python train.py --num_hidden_layers=11 --hidden_size=384 --num_attention_heads=12 --num_key_value_heads=4 --head_dim=32 --intermediate_size=768 --vocab_size=32000 --hidden_act="swiglu" --norm="rmsnorm" --norm_place="pre" --norm_eps=1e-05 --positions="rope" --rope_theta=7160.0 --rope_fraction=1.0 --qk_norm=true --attn_scale=0.177 --bias="none" --tie_word_embeddings=false --parallel_block=false --extras=["capped logits"] --init="orth" --init_std_qkv=0.028 --init_std_o=0.0 --init_std_up=0.028 --init_std_down=0.0 --optimizer="soap_variant" --learning_rate=0.00439 --beta1=0.95 --beta2=0.98 --weight_decay=0.034 --lr_head=0.00506 --warmup_steps=67 --schedule="wsd" --decay_fraction=0.94 --decay_shape="pow" --final_lr_fraction=0.0 --batch_tokens=65536 --max_seq_len=2048 --doc_mask=true --train_tokens=425700000 --max_steps=6496 --dataset="wikipedia_en"
Each number is 50 + 10 x the weight over its row's rms, rounded and kept within 0 to 99. Layers, rows and columns count from 0. The size before them is the row's rms in percent of the matrix's.

# layer 6 attention query, 384x384, rms 0.159, rows 196-223,228-255,260-287, columns 32-63
079:37 45 52 61 48 47 59 46 47 62 44 56 60 49 32 31 27 35 57 31 66 42 61 39 44 29 55 49 49 55 33 60
090:44 64 47 34 57 44 62 64 58 48 57 56 45 47 45 50 33 60 49 72 50 37 50 54 55 56 33 56 49 39 65 33
114:38 53 42 57 55 57 56 65 58 70 56 60 41 52 53 62 46 57 44 37 42 51 47 40 56 41 44 56 51 35 46 43
104:49 51 36 44 65 44 46 51 36 55 45 32 59 62 59 73 44 39 44 44 25 66 46 45 49 47 50 72 54 49 52 71
101:48 39 50 31 51 48 47 52 37 63 43 53 33 41 41 42 47 52 56 50 74 66 48 42 61 43 39 42 55 62 47 38
096:53 61 70 60 40 43 49 66 56 63 47 43 65 58 53 51 21 38 45 33 54 53 56 58 54 52 30 43 54 39 55 51
100:60 52 56 59 44 59 57 74 65 51 38 62 61 43 53 55 49 54 61 55 65 46 52 52 50 57 44 47 51 45 27 52
094:48 57 52 57 46 74 56 33 47 44 48 48 50 35 54 52 32 40 54 50 45 54 52 40 49 40 53 53 53 44 62 44
097:66 48 68 55 57 38 40 54 55 43 49 44 35 45 62 50 57 61 52 51 45 46 47 25 45 50 37 62 49 47 33 48
103:51 48 43 48 65 58 48 26 51 51 55 54 41 49 52 47 46 42 46 65 48 44 64 63 41 55 56 64 37 42 48 54
106:54 50 48 55 30 40 42 51 70 29 44 52 69 62 58 33 39 50 66 56 50 59 59 46 49 53 45 55 59 42 43 52
100:56 55 43 31 78 43 41 55 49 44 62 32 49 51 47 64 49 47 54 47 56 44 64 50 28 39 53 41 62 40 49 48
070:40 65 53 57 48 63 47 41 68 68 28 73 54 44 37 57 43 54 45 49 43 52 27 47 51 69 49 46 50 35 47 45
084:56 51 64 59 55 50 48 47 45 58 33 47 35 36 67 61 37 44 44 66 58 50 53 33 62 37 49 43 38 41 47 40
089:44 49 59 35 60 49 39 46 35 50 42 64 48 42 58 59 53 60 54 28 64 52 45 52 37 47 57 48 48 57 34 63
075:43 75 43 63 69 57 43 25 55 45 24 39 48 57 61 44 46 65 41 48 33 49 42 35 65 69 71 53 53 47 63 51
094:40 36 68 48 53 62 50 47 55 54 37 56 39 60 52 59 72 50 33 38 51 54 56 44 66 48 60 51 44 44 32 67
086:48 56 49 50 57 63 63 15 48 54 36 46 48 51 42 42 45 38 47 60 40 49 62 49 63 42 77 42 53 38 56 50
085:57 60 56 46 72 56 51 39 61 32 46 38 63 55 52 54 51 65 47 42 44 43 42 54 29 61 61 59 52 52 64 49
094:52 48 57 52 49 41 61 62 57 55 51 43 52 54 44 52 45 32 47 48 55 28 52 47 48 55 37 53 37 53 43 62
093:41 49 41 57 37 62 46 43 55 40 53 50 39 49 55 35 48 49 43 54 59 49 55 35 67 39 57 57 48 37 46 35
096:81 51 43 54 46 41 41 53 54 48 52 42 51 44 42 59 40 67 39 35 37 36 47 60 59 57 56 50 49 52 58 60
095:50 49 49 77 55 56 63 56 51 71 49 62 52 46 38 46 58 49 65 54 53 58 53 46 60 46 43 40 51 59 39 43
099:47 55 22 42 57 45 46 45 53 31 65 40 53 63 57 62 56 49 42 53 38 47 62 43 51 68 56 50 44 41 52 52
104:48 37 39 62 59 51 52 54 64 58 61 44 56 51 38 55 67 44 55 44 58 35 47 43 38 66 49 51 52 61 69 49
096:61 45 53 50 45 43 67 35 40 61 70 65 52 50 60 54 48 51 51 44 64 47 54 63 58 61 57 55 41 61 69 42
099:46 42 37 44 58 35 67 23 43 48 49 52 61 58 37 70 53 34 52 49 41 51 41 50 50 52 51 46 66 41 62 44
094:34 48 45 44 47 49 50 38 42 50 58 54 49 56 40 45 60 46 60 57 40 43 43 60 56 52 57 31 58 61 71 46
089:51 29 68 62 44 62 55 37 58 52 57 58 58 39 55 42 65 68 57 44 61 55 64 48 63 51 57 52 49 53 44 52
096:63 60 32 61 54 46 61 54 52 47 49 49 54 45 39 53 46 52 31 53 47 65 51 46 61 48 54 63 55 50 40 59
104:52 64 40 43 49 44 65 46 61 72 46 64 52 54 34 56 45 45 45 50 50 33 69 36 54 57 32 58 71 48 27 41
100:43 61 27 63 35 64 29 45 48 32 40 46 55 48 45 54 53 47 47 50 55 54 45 60 35 52 61 40 56 55 66 50
091:51 47 54 41 56 29 56 50 46 48 59 60 33 31 41 60 56 40 49 53 51 49 49 43 52 41 59 34 52 58 57 61
106:58 51 63 51 51 58 39 66 47 71 47 39 39 47 33 61 47 59 50 41 56 26 52 60 52 54 50 33 40 54 59 51
094:55 45 59 53 55 53 48 59 42 35 67 50 41 45 47 60 33 47 65 48 28 59 48 62 56 53 42 44 50 42 46 57
097:28 39 51 42 42 49 47 20 44 57 36 40 59 46 49 46 44 51 66 49 49 50 52 45 54 41 55 59 46 48 63 51
094:54 60 43 52 63 55 48 56 52 36 43 31 47 49 41 46 48 63 47 61 49 49 47 40 37 46 42 64 37 48 59 36
091:41 59 51 49 60 48 45 46 44 44 50 58 43 32 54 49 55 46 54 50 56 49 48 53 42 42 53 40 26 47 51 62
099:47 57 50 49 52 44 39 54 43 34 42 38 43 50 32 60 37 54 63 73 32 36 55 50 52 49 42 72 46 60 61 36
104:42 44 40 44 34 44 49 55 55 51 44 56 61 62 58 66 65 52 60 56 51 42 53 65 40 48 58 50 50 42 47 42
085:29 57 56 58 42 49 47 47 71 66 54 48 43 52 49 39 52 42 50 63 51 57 53 40 52 73 39 68 42 42 48 48
102:59 44 54 35 44 59 35 45 60 34 58 62 37 56 60 31 58 51 55 57 68 50 46 52 55 53 44 53 27 50 45 33
100:42 28 34 44 57 45 31 56 48 61 39 59 60 61 53 39 50 72 50 57 62 41 42 63 37 57 47 57 64 59 60 46
088:38 57 50 43 34 60 35 47 46 36 42 45 56 35 44 52 53 51 51 74 46 67 43 37 46 56 51 46 63 60 55 38
091:36 56 54 68 49 57 44 60 63 45 49 51 58 48 36 47 55 46 42 60 48 38 57 53 41 52 55 51 52 68 50 54
097:41 46 35 54 40 55 31 43 57 49 47 47 47 50 55 48 50 56 50 47 50 31 61 56 51 31 62 34 59 51 38 49
083:48 65 34 36 57 37 35 58 66 45 31 56 65 51 51 44 61 47 44 58 47 39 53 52 55 55 49 64 33 55 32 44
087:31 42 52 50 46 55 67 50 54 54 61 52 68 38 64 66 61 51 51 56 45 50 55 60 52 50 38 51 42 50 56 62
078:48 47 35 69 55 68 29 56 46 59 40 63 45 58 65 42 54 60 64 43 54 36 63 51 63 50 58 48 46 49 62 42
091:49 55 44 51 60 46 45 24 50 44 57 41 51 50 54 45 48 42 35 52 61 65 44 52 60 43 69 45 53 42 37 48
083:71 29 42 57 34 46 42 57 44 44 40 62 47 50 37 48 51 54 62 54 47 57 34 62 50 49 35 39 44 32 48 42
090:39 73 43 66 47 43 47 44 51 30 55 52 51 43 56 43 36 57 58 56 51 53 51 55 46 54 61 52 51 47 64 57
107:29 51 43 62 41 50 41 49 50 46 47 26 56 52 60 17 50 61 69 56 75 60 53 64 50 35 41 50 55 59 47 37
104:59 43 54 59 54 56 54 50 52 57 65 46 43 35 53 60 53 58 54 46 43 49 42 48 47 47 33 34 59 53 47 44
099:47 35 62 70 60 52 45 44 40 47 42 49 46 43 59 50 68 33 51 37 38 64 59 43 46 52 49 63 31 37 57 48
099:36 45 37 45 55 41 48 45 43 27 58 54 44 65 65 38 63 33 50 55 36 37 68 55 43 36 46 41 55 52 55 46
073:59 52 65 50 49 53 55 62 60 74 39 73 53 34 42 50 49 45 46 49 59 30 45 55 59 39 59 37 57 44 35 45
084:61 65 43 31 50 64 56 49 46 33 48 43 60 63 58 45 44 60 51 64 49 78 45 57 33 46 45 58 78 37 55 51
106:39 47 44 55 45 49 46 65 54 59 54 54 44 50 50 59 47 54 28 55 57 42 61 42 40 40 49 51 54 65 57 51
103:54 50 62 47 51 46 65 36 42 32 46 50 50 50 42 42 50 53 34 44 32 69 35 46 58 57 59 57 39 46 54 50
086:55 32 65 49 60 40 46 36 44 59 60 62 22 36 60 61 45 55 53 54 62 51 49 42 67 36 61 38 74 57 69 53
105:54 61 54 60 53 35 60 51 47 63 49 45 53 38 37 57 32 42 60 32 68 30 57 59 44 57 43 54 49 51 58 50
111:60 42 58 58 42 45 45 56 46 36 43 54 62 50 46 52 56 50 67 61 63 46 47 67 54 55 58 41 51 62 44 63
105:36 58 63 32 59 52 48 31 56 54 43 45 53 43 43 51 50 43 47 56 49 47 44 47 54 46 57 59 61 52 61 32
099:63 46 64 52 61 48 46 54 65 51 45 49 39 41 57 47 53 46 57 55 62 36 53 37 38 65 39 58 40 52 37 57
092:50 58 29 31 49 38 64 64 42 43 41 54 54 57 45 42 48 62 48 63 44 40 52 63 42 33 66 47 53 51 33 47
100:48 48 49 50 22 53 44 68 52 38 43 60 46 57 56 25 54 68 59 54 72 46 73 61 51 55 54 44 50 46 44 47
111:41 58 53 39 71 45 51 27 39 63 65 51 51 52 58 59 39 58 39 28 51 60 41 63 50 45 53 28 52 47 51 47
072:31 43 38 49 70 52 54 37 48 48 53 67 32 48 48 43 36 61 40 55 67 37 75 51 37 49 49 63 32 38 51 45
081:54 66 38 59 48 42 52 47 64 50 48 53 68 57 52 56 45 46 51 47 41 59 42 40 61 63 66 39 40 44 29 43
082:52 47 58 48 56 41 42 51 31 42 48 59 57 52 59 69 49 62 32 55 44 64 52 50 33 62 51 49 46 54 39 58
075:48 60 68 45 54 42 45 51 67 41 29 56 49 48 49 34 55 37 56 53 36 47 34 50 61 51 59 40 59 56 46 61
079:52 61 57 40 50 45 47 45 35 40 57 57 44 29 35 58 65 49 42 39 57 60 68 58 45 38 47 69 54 58 41 63
082:38 71 40 63 51 61 59 49 65 45 52 17 66 52 46 50 34 41 44 45 38 33 40 46 50 51 67 35 53 49 52 42
072:32 66 47 54 63 48 60 72 74 28 62 30 58 64 60 49 53 58 42 39 53 36 59 62 45 66 59 55 47 50 64 43
080:43 46 45 56 41 52 57 37 43 50 36 72 56 42 33 35 48 38 39 76 48 48 46 54 50 64 48 45 53 55 49 55
083:47 61 37 70 47 49 69 52 65 59 52 39 54 55 46 53 40 45 48 54 54 50 55 39 66 46 59 48 56 25 50 37
093:56 56 49 40 28 39 29 49 57 45 47 51 52 39 57 44 60 57 46 50 44 48 49 56 58 46 58 50 54 46 44 61
100:53 47 51 54 37 29 51 38 47 55 41 67 51 52 46 56 56 34 64 56 69 48 39 53 44 48 42 29 59 56 47 52
110:43 52 37 39 54 33 58 56 65 34 67 58 43 54 63 49 34 46 38 60 44 52 60 48 68 48 54 54 54 38 42 47
106:55 66 34 50 62 45 59 43 46 41 58 29 60 49 32 43 59 43 43 58 49 48 39 54 56 44 36 46 54 48 65 55
096:49 35 31 51 49 51 45 53 56 46 42 53 57 56 55 44 56 61 59 54 52 37 62 57 61 62 61 52 46 58 66 58
098:66 54 44 51 53 24 66 51 46 50 42 73 55 61 59 52 60 36 62 61 62 59 46 40 46 48 41 50 54 64 61 40
108:57 52 46 38 50 62 51 43 35 58 47 53 59 44 64 47 42 67 48 38 46 50 50 56 50 49 24 37 45 57 51 48
# layer 6 attention key, 128x384, rms 0.151, rows 68-95, columns 32-63
071:46 58 49 45 47 56 36 48 60 51 52 46 54 72 64 58 36 57 53 46 52 51 51 50 52 55 52 35 45 37 48 50
084:44 49 46 39 50 58 54 59 42 54 39 64 39 60 60 38 48 44 34 55 54 62 45 42 18 57 39 51 36 52 53 41
091:42 36 46 58 64 44 50 53 51 49 59 60 48 57 57 54 35 47 53 59 45 65 55 56 59 32 65 42 59 83 58 53
101:38 29 53 53 48 33 74 54 40 57 59 55 63 37 34 33 55 51 72 42 76 47 61 42 55 45 42 75 45 49 47 38
093:44 49 46 56 47 60 62 55 55 46 57 47 53 66 58 42 53 64 61 59 53 37 48 63 42 54 36 42 56 51 49 40
096:38 49 46 31 61 67 50 37 48 57 43 29 46 44 56 52 37 46 42 58 50 49 47 46 37 50 47 67 58 44 43 59
096:36 53 34 52 49 45 60 46 63 46 62 39 62 52 47 54 54 53 64 37 43 49 32 47 44 52 56 42 68 50 41 41
105:54 46 43 55 56 54 45 52 69 40 34 48 56 47 36 39 42 46 49 50 23 48 53 33 50 62 56 57 40 48 50 37
115:67 57 45 48 50 53 57 47 41 66 49 55 58 26 63 72 68 48 62 44 56 37 51 35 64 49 43 55 60 46 42 40
090:64 57 39 48 54 56 58 60 47 51 59 46 50 54 51 37 45 56 61 50 62 51 41 48 45 69 49 45 51 55 44 58
099:43 47 61 60 71 57 43 53 52 69 39 45 38 20 40 50 51 39 40 49 58 44 59 20 42 44 56 46 37 52 46 28
125:58 59 46 47 38 49 43 58 33 56 63 66 38 56 69 68 48 43 43 65 29 58 39 48 30 47 38 47 53 66 52 58
070:52 44 48 69 62 54 65 53 49 41 18 59 37 51 46 37 48 42 58 52 52 52 45 45 53 51 54 59 58 62 57 43
081:46 43 39 65 51 20 51 50 52 35 50 54 43 54 37 55 46 45 50 47 33 51 33 42 58 51 33 54 54 40 38 65
076:43 63 26 46 47 68 49 54 42 52 46 35 52 51 51 45 58 59 40 47 34 38 66 44 51 44 43 45 37 32 65 44
078:54 37 37 34 52 45 59 63 37 46 53 63 56 69 43 46 39 49 54 45 54 42 57 58 29 56 23 54 50 69 45 56
072:72 48 62 37 31 69 48 51 52 58 44 46 38 44 52 32 46 60 56 46 45 55 41 53 55 61 63 52 57 51 65 61
080:63 45 52 53 31 47 48 65 51 49 43 74 60 60 51 47 45 51 34 47 67 61 44 37 50 49 41 50 40 36 56 55
087:53 28 49 45 44 32 49 53 39 57 43 58 30 32 42 59 51 48 44 60 38 54 59 50 37 39 43 58 56 57 73 44
088:48 52 63 58 32 77 46 29 52 59 64 62 58 47 55 60 72 63 47 41 58 47 52 53 62 48 74 39 47 63 47 39
086:35 30 24 54 47 40 47 65 55 60 53 56 34 42 43 56 27 30 47 62 44 40 38 38 35 53 38 56 42 57 61 37
091:60 54 53 57 52 34 68 53 59 66 47 34 67 44 25 52 57 32 50 46 65 34 53 53 54 56 53 40 63 61 52 34
087:58 44 43 33 52 56 43 46 45 46 37 32 32 56 42 64 44 57 45 74 34 46 60 62 62 59 56 52 37 38 50 41
091:54 64 67 57 52 58 38 48 56 48 51 55 47 46 50 40 51 44 55 42 55 42 34 62 66 33 55 42 49 58 46 63
112:57 46 45 44 32 52 52 53 52 42 31 42 41 44 41 74 33 56 38 48 49 46 60 53 50 49 59 50 43 58 50 63
096:39 51 43 39 45 40 51 65 62 63 44 64 52 42 42 50 40 38 47 51 40 49 52 35 47 50 55 66 53 44 31 48
108:54 64 47 49 42 66 37 52 67 56 45 46 55 48 48 53 46 34 58 44 36 38 69 51 47 54 66 41 49 67 49 61
104:58 39 28 45 64 62 46 46 65 64 57 51 53 37 49 51 32 54 44 51 32 42 50 52 45 38 35 38 30 32 58 44
# layer 6 attention value, 128x384, rms 0.165, rows 64-89, columns 32-63
076:45 30 40 33 50 44 56 46 44 61 47 47 47 50 34 39 63 43 47 53 59 46 36 43 47 62 61 61 41 64 42 69
083:67 55 46 47 39 62 57 29 70 50 66 49 53 49 51 40 60 66 29 48 51 51 55 49 43 40 34 68 56 66 45 48
085:56 46 54 50 43 35 54 51 45 51 61 52 59 53 45 51 63 55 41 49 49 56 45 42 58 67 52 59 54 51 54 45
079:50 57 47 61 61 40 42 66 67 45 58 60 63 43 62 42 51 59 53 51 31 61 57 52 58 57 51 48 49 53 51 43
075:36 61 48 54 54 56 43 53 60 52 53 58 51 53 75 44 47 43 60 63 68 41 44 43 43 58 59 45 50 59 48 46
070:46 52 73 48 71 32 48 44 43 70 55 63 42 45 43 48 39 48 50 52 45 61 49 41 53 31 52 49 37 55 41 61
079:52 35 50 40 53 30 48 59 41 70 50 56 21 39 54 49 46 47 43 62 58 56 57 51 65 35 41 41 50 42 47 58
081:40 60 39 46 53 56 56 41 66 40 50 59 44 55 52 39 54 48 57 41 64 50 48 46 52 50 63 63 76 56 54 61
083:48 52 45 56 42 50 51 43 59 54 65 55 68 56 56 39 44 34 55 47 55 50 47 45 52 45 60 59 45 57 47 39
079:40 63 51 58 38 48 37 51 51 46 65 53 66 49 66 48 53 52 56 50 39 53 49 53 49 36 63 46 64 53 65 33
081:30 55 57 40 46 57 33 42 52 56 42 57 46 53 56 64 57 40 62 50 45 58 41 53 48 43 50 36 51 39 36 45
075:54 62 58 73 50 65 30 45 48 52 64 46 51 67 75 59 53 73 68 54 40 39 58 30 50 53 56 65 46 35 60 49
084:54 55 48 64 69 53 44 38 63 43 51 58 52 43 65 41 41 54 57 50 53 61 54 60 39 54 50 58 41 66 36 53
079:59 45 47 37 62 55 53 35 50 35 62 42 51 59 45 65 63 40 42 71 42 48 31 53 54 47 51 53 36 61 66 58
079:39 58 61 54 57 75 62 49 60 45 42 54 45 53 43 37 53 45 62 42 47 38 60 46 76 45 44 39 59 39 42 55
083:64 47 45 59 37 62 50 31 46 47 36 58 54 70 55 55 60 52 53 55 66 45 54 48 47 53 46 64 49 74 53 47
077:59 43 38 60 47 46 59 39 57 56 47 49 68 52 36 47 41 46 44 35 47 34 49 28 63 42 50 48 47 75 62 62
081:47 52 46 49 49 52 57 40 65 47 47 51 51 45 57 33 71 51 53 46 54 72 42 37 57 42 41 55 50 44 58 58
086:55 73 52 58 55 57 39 45 53 48 64 39 56 47 52 31 36 48 27 48 45 59 56 68 51 53 43 44 54 43 53 38
084:49 69 39 70 58 29 56 48 56 51 57 69 53 44 52 58 58 45 40 42 48 51 52 40 45 50 48 57 60 44 58 57
083:52 55 49 58 58 37 56 39 59 48 37 54 36 42 53 49 49 40 35 44 53 57 54 58 49 53 44 59 59 53 58 43
085:51 35 60 55 62 43 46 60 50 37 65 46 37 46 40 33 42 71 45 45 52 54 55 70 45 66 39 61 40 47 38 57
084:67 48 33 53 40 42 44 71 36 49 58 65 54 46 44 33 77 48 68 50 34 47 52 45 57 64 34 43 28 46 40 55
080:46 42 41 38 58 36 49 52 52 62 55 42 47 40 37 31 53 29 51 46 47 52 43 51 26 64 52 75 51 57 40 44
086:42 51 46 40 36 55 48 41 29 43 49 43 53 42 36 51 35 58 52 63 64 58 31 49 26 67 55 59 48 64 34 64
078:44 59 57 54 70 41 44 65 32 38 42 50 61 55 57 45 31 47 37 45 67 27 55 43 32 68 60 63 56 48 58 44
# layer 6 attention output (transposed), 384x384, rms 0.158, rows 192-217,224-248,256-280, columns 32-63
089:72 47 58 44 41 60 35 59 54 40 43 46 50 54 64 60 31 51 39 45 58 49 56 61 65 43 53 41 53 47 41 63
090:49 39 40 55 42 64 55 52 52 58 70 49 43 42 49 44 56 55 61 42 46 47 48 69 58 32 36 46 29 71 51 32
099:57 48 70 63 54 50 62 77 43 57 42 49 53 45 58 59 56 41 46 43 57 39 24 49 39 45 37 54 40 49 37 39
090:54 42 61 57 54 44 57 72 44 34 32 65 47 44 32 48 47 47 38 45 46 46 32 44 57 40 39 51 33 53 57 49
092:54 59 47 57 46 62 39 53 45 42 48 59 53 49 60 58 67 46 36 43 69 57 56 44 51 47 51 37 43 49 45 34
095:44 52 47 42 62 32 51 49 58 48 46 48 40 46 32 42 46 47 78 45 69 36 44 53 48 47 44 48 56 56 34 40
093:49 36 27 46 41 47 52 64 56 55 61 52 28 42 52 64 48 47 41 54 36 67 58 48 71 47 46 62 40 48 54 49
089:51 46 53 56 39 49 67 48 53 42 50 49 76 59 62 70 57 46 55 30 50 54 54 51 27 52 51 43 51 42 64 40
102:50 40 42 31 48 60 63 51 56 47 41 61 49 51 44 42 55 68 51 45 60 38 77 43 42 70 51 56 50 35 24 57
101:55 47 62 55 33 27 52 51 56 35 49 44 53 54 42 38 64 46 55 36 48 45 53 57 64 59 42 38 57 51 40 64
100:41 46 52 46 50 64 39 63 54 65 35 48 42 56 36 43 49 53 52 64 62 52 64 46 59 60 55 60 58 47 36 60
097:50 40 45 61 37 57 46 59 52 52 52 45 47 52 38 51 52 44 39 46 46 49 64 48 58 63 47 32 52 36 57 64
091:54 49 36 50 53 58 39 39 50 67 49 46 68 46 61 40 51 46 42 52 40 46 78 43 48 51 35 58 57 39 61 55
096:52 71 48 40 52 59 47 52 45 54 72 65 53 46 57 57 48 42 54 65 48 43 66 56 51 53 50 52 56 48 43 51
093:34 36 42 56 53 48 43 58 61 49 57 43 44 44 41 38 56 51 53 35 54 35 61 43 75 46 49 59 46 31 30 44
094:57 53 84 37 39 41 42 47 59 50 48 37 49 51 64 47 38 44 61 45 24 76 37 44 50 36 54 49 48 44 44 54
097:62 53 42 57 38 48 50 41 42 39 48 70 52 62 53 23 56 46 42 38 48 49 39 41 59 51 50 42 62 62 69 44
091:42 28 64 61 39 39 48 54 51 59 58 31 51 69 49 60 29 53 48 52 42 63 50 50 41 59 51 51 51 51 55 50
093:63 47 48 63 57 52 46 46 67 45 61 59 42 40 45 46 62 39 52 50 65 57 22 57 41 38 38 57 52 47 44 49
100:32 50 42 49 53 51 56 60 52 58 57 56 62 43 52 59 59 56 46 45 37 33 36 57 62 42 51 37 48 60 47 43
094:48 60 47 50 54 40 54 52 62 39 55 53 49 57 65 44 49 30 38 51 43 62 41 50 51 30 49 54 49 29 63 62
085:52 37 34 59 60 60 48 61 61 65 52 53 44 38 60 50 34 38 36 59 44 48 43 64 50 55 46 72 35 60 50 55
093:64 60 64 58 51 40 37 58 73 42 53 21 44 57 54 61 43 60 37 28 64 57 42 51 49 43 57 53 41 53 44 61
092:45 47 54 44 56 48 62 49 52 36 48 69 44 54 60 74 55 55 58 46 60 41 48 46 37 45 66 41 47 63 49 59
099:41 57 55 44 56 31 28 63 53 47 55 62 35 35 35 56 44 41 47 49 52 47 62 44 47 48 62 35 47 42 42 38
099:40 49 53 48 36 46 64 59 51 22 55 48 52 48 66 51 46 68 44 56 31 53 60 45 30 34 38 35 50 62 32 58
095:60 53 45 82 41 33 39 35 61 60 50 42 58 57 50 49 51 37 67 47 60 76 59 57 51 23 52 43 47 58 67 57
104:56 34 37 50 55 35 41 60 37 36 30 54 37 46 52 41 47 50 47 62 51 56 41 44 56 49 66 50 50 38 60 61
095:48 64 36 61 60 54 59 44 42 64 49 51 42 32 54 52 40 53 64 63 49 31 62 68 41 40 43 53 50 33 61 33
092:54 41 31 44 65 55 61 52 37 54 62 50 31 37 51 60 48 51 39 53 52 63 58 39 59 60 49 40 56 48 58 39
094:51 40 50 53 51 51 67 49 46 66 62 39 71 41 34 56 51 56 50 47 35 31 62 60 64 41 53 59 66 50 28 73
095:64 48 50 49 54 57 39 62 46 41 55 47 62 53 51 44 57 49 39 45 38 53 53 38 55 60 41 46 53 44 61 51
099:55 65 56 54 59 42 56 67 40 44 40 47 73 60 54 53 50 65 54 46 52 54 52 43 50 54 39 56 57 43 42 42
099:36 33 47 39 62 55 44 72 49 50 64 43 57 57 62 35 63 54 54 57 41 30 33 39 55 49 55 58 50 70 62 29
100:61 59 50 34 49 33 50 63 57 56 54 56 51 34 54 50 55 48 34 49 49 43 49 46 53 50 49 59 57 51 64 54
094:36 68 40 43 61 60 57 54 43 59 46 49 33 53 34 62 31 54 51 46 54 41 51 53 53 70 30 58 62 43 63 63
096:64 64 69 58 64 35 60 52 51 49 45 55 57 64 58 58 50 54 46 56 39 54 47 68 55 54 51 47 51 42 67 46
090:45 64 41 62 44 33 41 43 61 55 42 49 56 26 44 44 46 40 52 50 52 56 43 46 40 57 57 57 44 50 45 57
104:53 42 47 38 32 54 58 42 35 49 47 43 50 51 40 67 31 55 56 44 51 56 57 48 61 42 47 46 50 56 52 51
100:47 27 65 41 43 45 51 37 41 45 38 53 43 54 52 53 50 60 36 48 50 44 56 53 53 54 44 57 62 37 51 50
101:63 76 62 57 39 31 51 50 44 51 60 52 49 56 74 49 37 57 50 45 32 56 35 38 37 55 58 63 51 72 36 48
095:48 45 39 53 59 51 27 75 56 42 48 72 29 58 46 46 51 50 70 46 40 36 45 49 72 52 47 47 63 52 53 54
093:58 60 61 54 56 60 52 61 61 23 69 42 52 38 47 62 38 45 36 36 49 57 53 40 34 50 45 45 41 36 63 47
100:46 55 59 61 55 46 38 68 62 54 48 41 47 24 36 60 57 51 45 48 40 48 61 41 30 58 64 52 58 41 45 51
098:45 32 62 56 46 65 62 54 53 51 45 63 38 56 20 46 61 56 60 50 45 44 53 37 49 56 51 50 33 47 50 48
102:64 41 45 43 47 46 49 60 44 53 40 39 56 55 46 49 50 42 69 47 35 51 38 41 52 55 49 40 63 51 43 68
100:55 48 58 37 59 52 40 60 40 61 41 48 38 56 46 42 54 68 40 53 39 56 64 34 40 55 47 49 52 52 61 46
101:44 54 25 52 40 58 46 45 52 51 72 54 37 65 43 49 34 34 57 58 39 53 38 31 46 57 43 48 49 61 49 35
099:39 52 55 30 40 54 46 43 56 63 46 37 51 45 40 42 48 54 59 51 58 48 54 58 55 37 45 50 63 48 73 50
100:50 63 50 50 59 54 55 46 67 50 38 39 56 63 59 42 37 37 66 48 39 65 46 49 51 47 43 44 28 45 38 46
094:52 72 43 43 45 43 55 45 60 49 61 55 40 64 51 51 69 45 60 72 52 37 68 56 54 30 39 41 46 54 38 68
087:60 47 44 51 46 37 49 50 44 46 70 55 50 66 48 46 44 41 36 38 43 59 41 34 58 44 73 53 53 51 59 39
089:36 43 47 47 43 37 35 54 44 54 49 61 46 36 44 56 50 47 52 49 60 36 50 65 54 38 46 30 49 50 48 58
088:44 55 66 58 50 57 56 68 42 36 47 53 43 54 59 64 40 57 55 41 38 57 31 52 56 43 50 68 51 62 53 55
096:54 44 59 44 68 34 62 62 65 54 33 56 52 42 43 38 40 48 68 56 44 22 58 55 49 46 47 52 59 41 44 55
085:40 38 30 48 61 69 58 52 61 47 61 44 36 41 35 65 41 55 49 51 44 55 48 46 51 50 51 62 51 36 49 75
082:60 46 55 52 52 65 53 49 40 55 65 32 54 48 53 37 51 45 57 56 66 49 56 41 40 60 47 66 55 51 49 54
088:52 66 45 56 59 53 60 32 53 60 41 51 57 68 59 72 47 52 44 50 44 35 48 55 62 56 66 48 48 55 55 42
092:55 45 31 75 38 42 56 45 52 50 57 44 66 53 36 45 33 57 47 44 44 57 63 67 47 56 37 44 56 45 50 39
084:43 41 44 54 56 37 51 57 57 47 59 48 35 35 36 66 42 56 55 61 43 34 50 57 51 62 44 47 47 49 45 63
085:48 37 56 40 67 40 47 66 50 47 56 70 50 30 54 55 53 41 48 48 68 53 66 49 55 54 55 64 56 54 34 55
081:61 71 54 43 49 60 45 60 64 45 37 52 40 36 42 54 67 45 58 51 58 51 40 51 57 67 60 51 50 51 44 52
086:59 38 70 49 48 44 54 51 48 41 36 47 65 44 53 35 46 59 30 41 62 64 42 44 51 53 53 57 56 62 53 48
090:34 61 39 37 57 53 34 55 39 65 45 47 44 31 54 64 40 41 34 58 46 54 36 33 49 48 43 65 59 34 43 46
086:45 55 53 42 53 28 56 45 32 41 47 42 57 56 51 38 46 64 70 47 54 52 59 54 43 46 43 48 47 49 29 52
089:57 35 22 54 63 47 51 50 44 60 48 59 74 48 46 24 54 53 57 45 49 47 61 71 59 59 48 65 43 59 68 46
090:47 36 57 53 53 57 51 54 58 39 56 35 63 44 46 58 22 57 42 54 48 27 58 50 62 56 62 34 56 41 38 60
085:35 70 51 78 33 42 65 58 47 67 48 35 42 51 39 54 46 55 46 65 52 37 53 53 53 56 77 21 43 36 36 51
081:70 39 57 58 48 53 49 39 35 39 59 45 55 56 69 51 66 56 51 65 47 59 58 52 50 18 45 51 52 66 58 53
092:64 43 55 53 41 27 63 40 47 39 47 53 45 38 47 74 46 42 58 46 41 53 61 53 30 53 39 53 62 43 42 57
083:49 43 40 52 46 46 44 71 47 42 47 41 41 51 45 55 47 61 64 45 48 36 44 54 48 38 37 54 62 55 21 35
084:48 46 50 45 56 39 58 52 80 43 48 61 53 45 76 49 58 33 57 51 70 35 40 52 55 56 31 61 54 61 59 37
088:49 45 51 47 39 61 45 59 43 48 50 45 64 45 46 38 53 71 48 62 61 49 47 43 59 48 59 57 38 52 51 39
091:52 34 32 54 58 54 49 46 62 50 46 38 55 56 58 55 44 44 43 41 40 46 47 56 38 62 55 31 58 55 51 68
093:41 54 63 48 36 31 45 44 50 62 45 67 53 64 50 42 78 55 53 55 50 49 40 38 51 47 58 55 68 53 39 60
086:60 63 46 38 40 38 50 46 51 51 41 46 40 46 63 59 45 57 46 32 62 48 64 58 42 68 44 62 51 48 50 58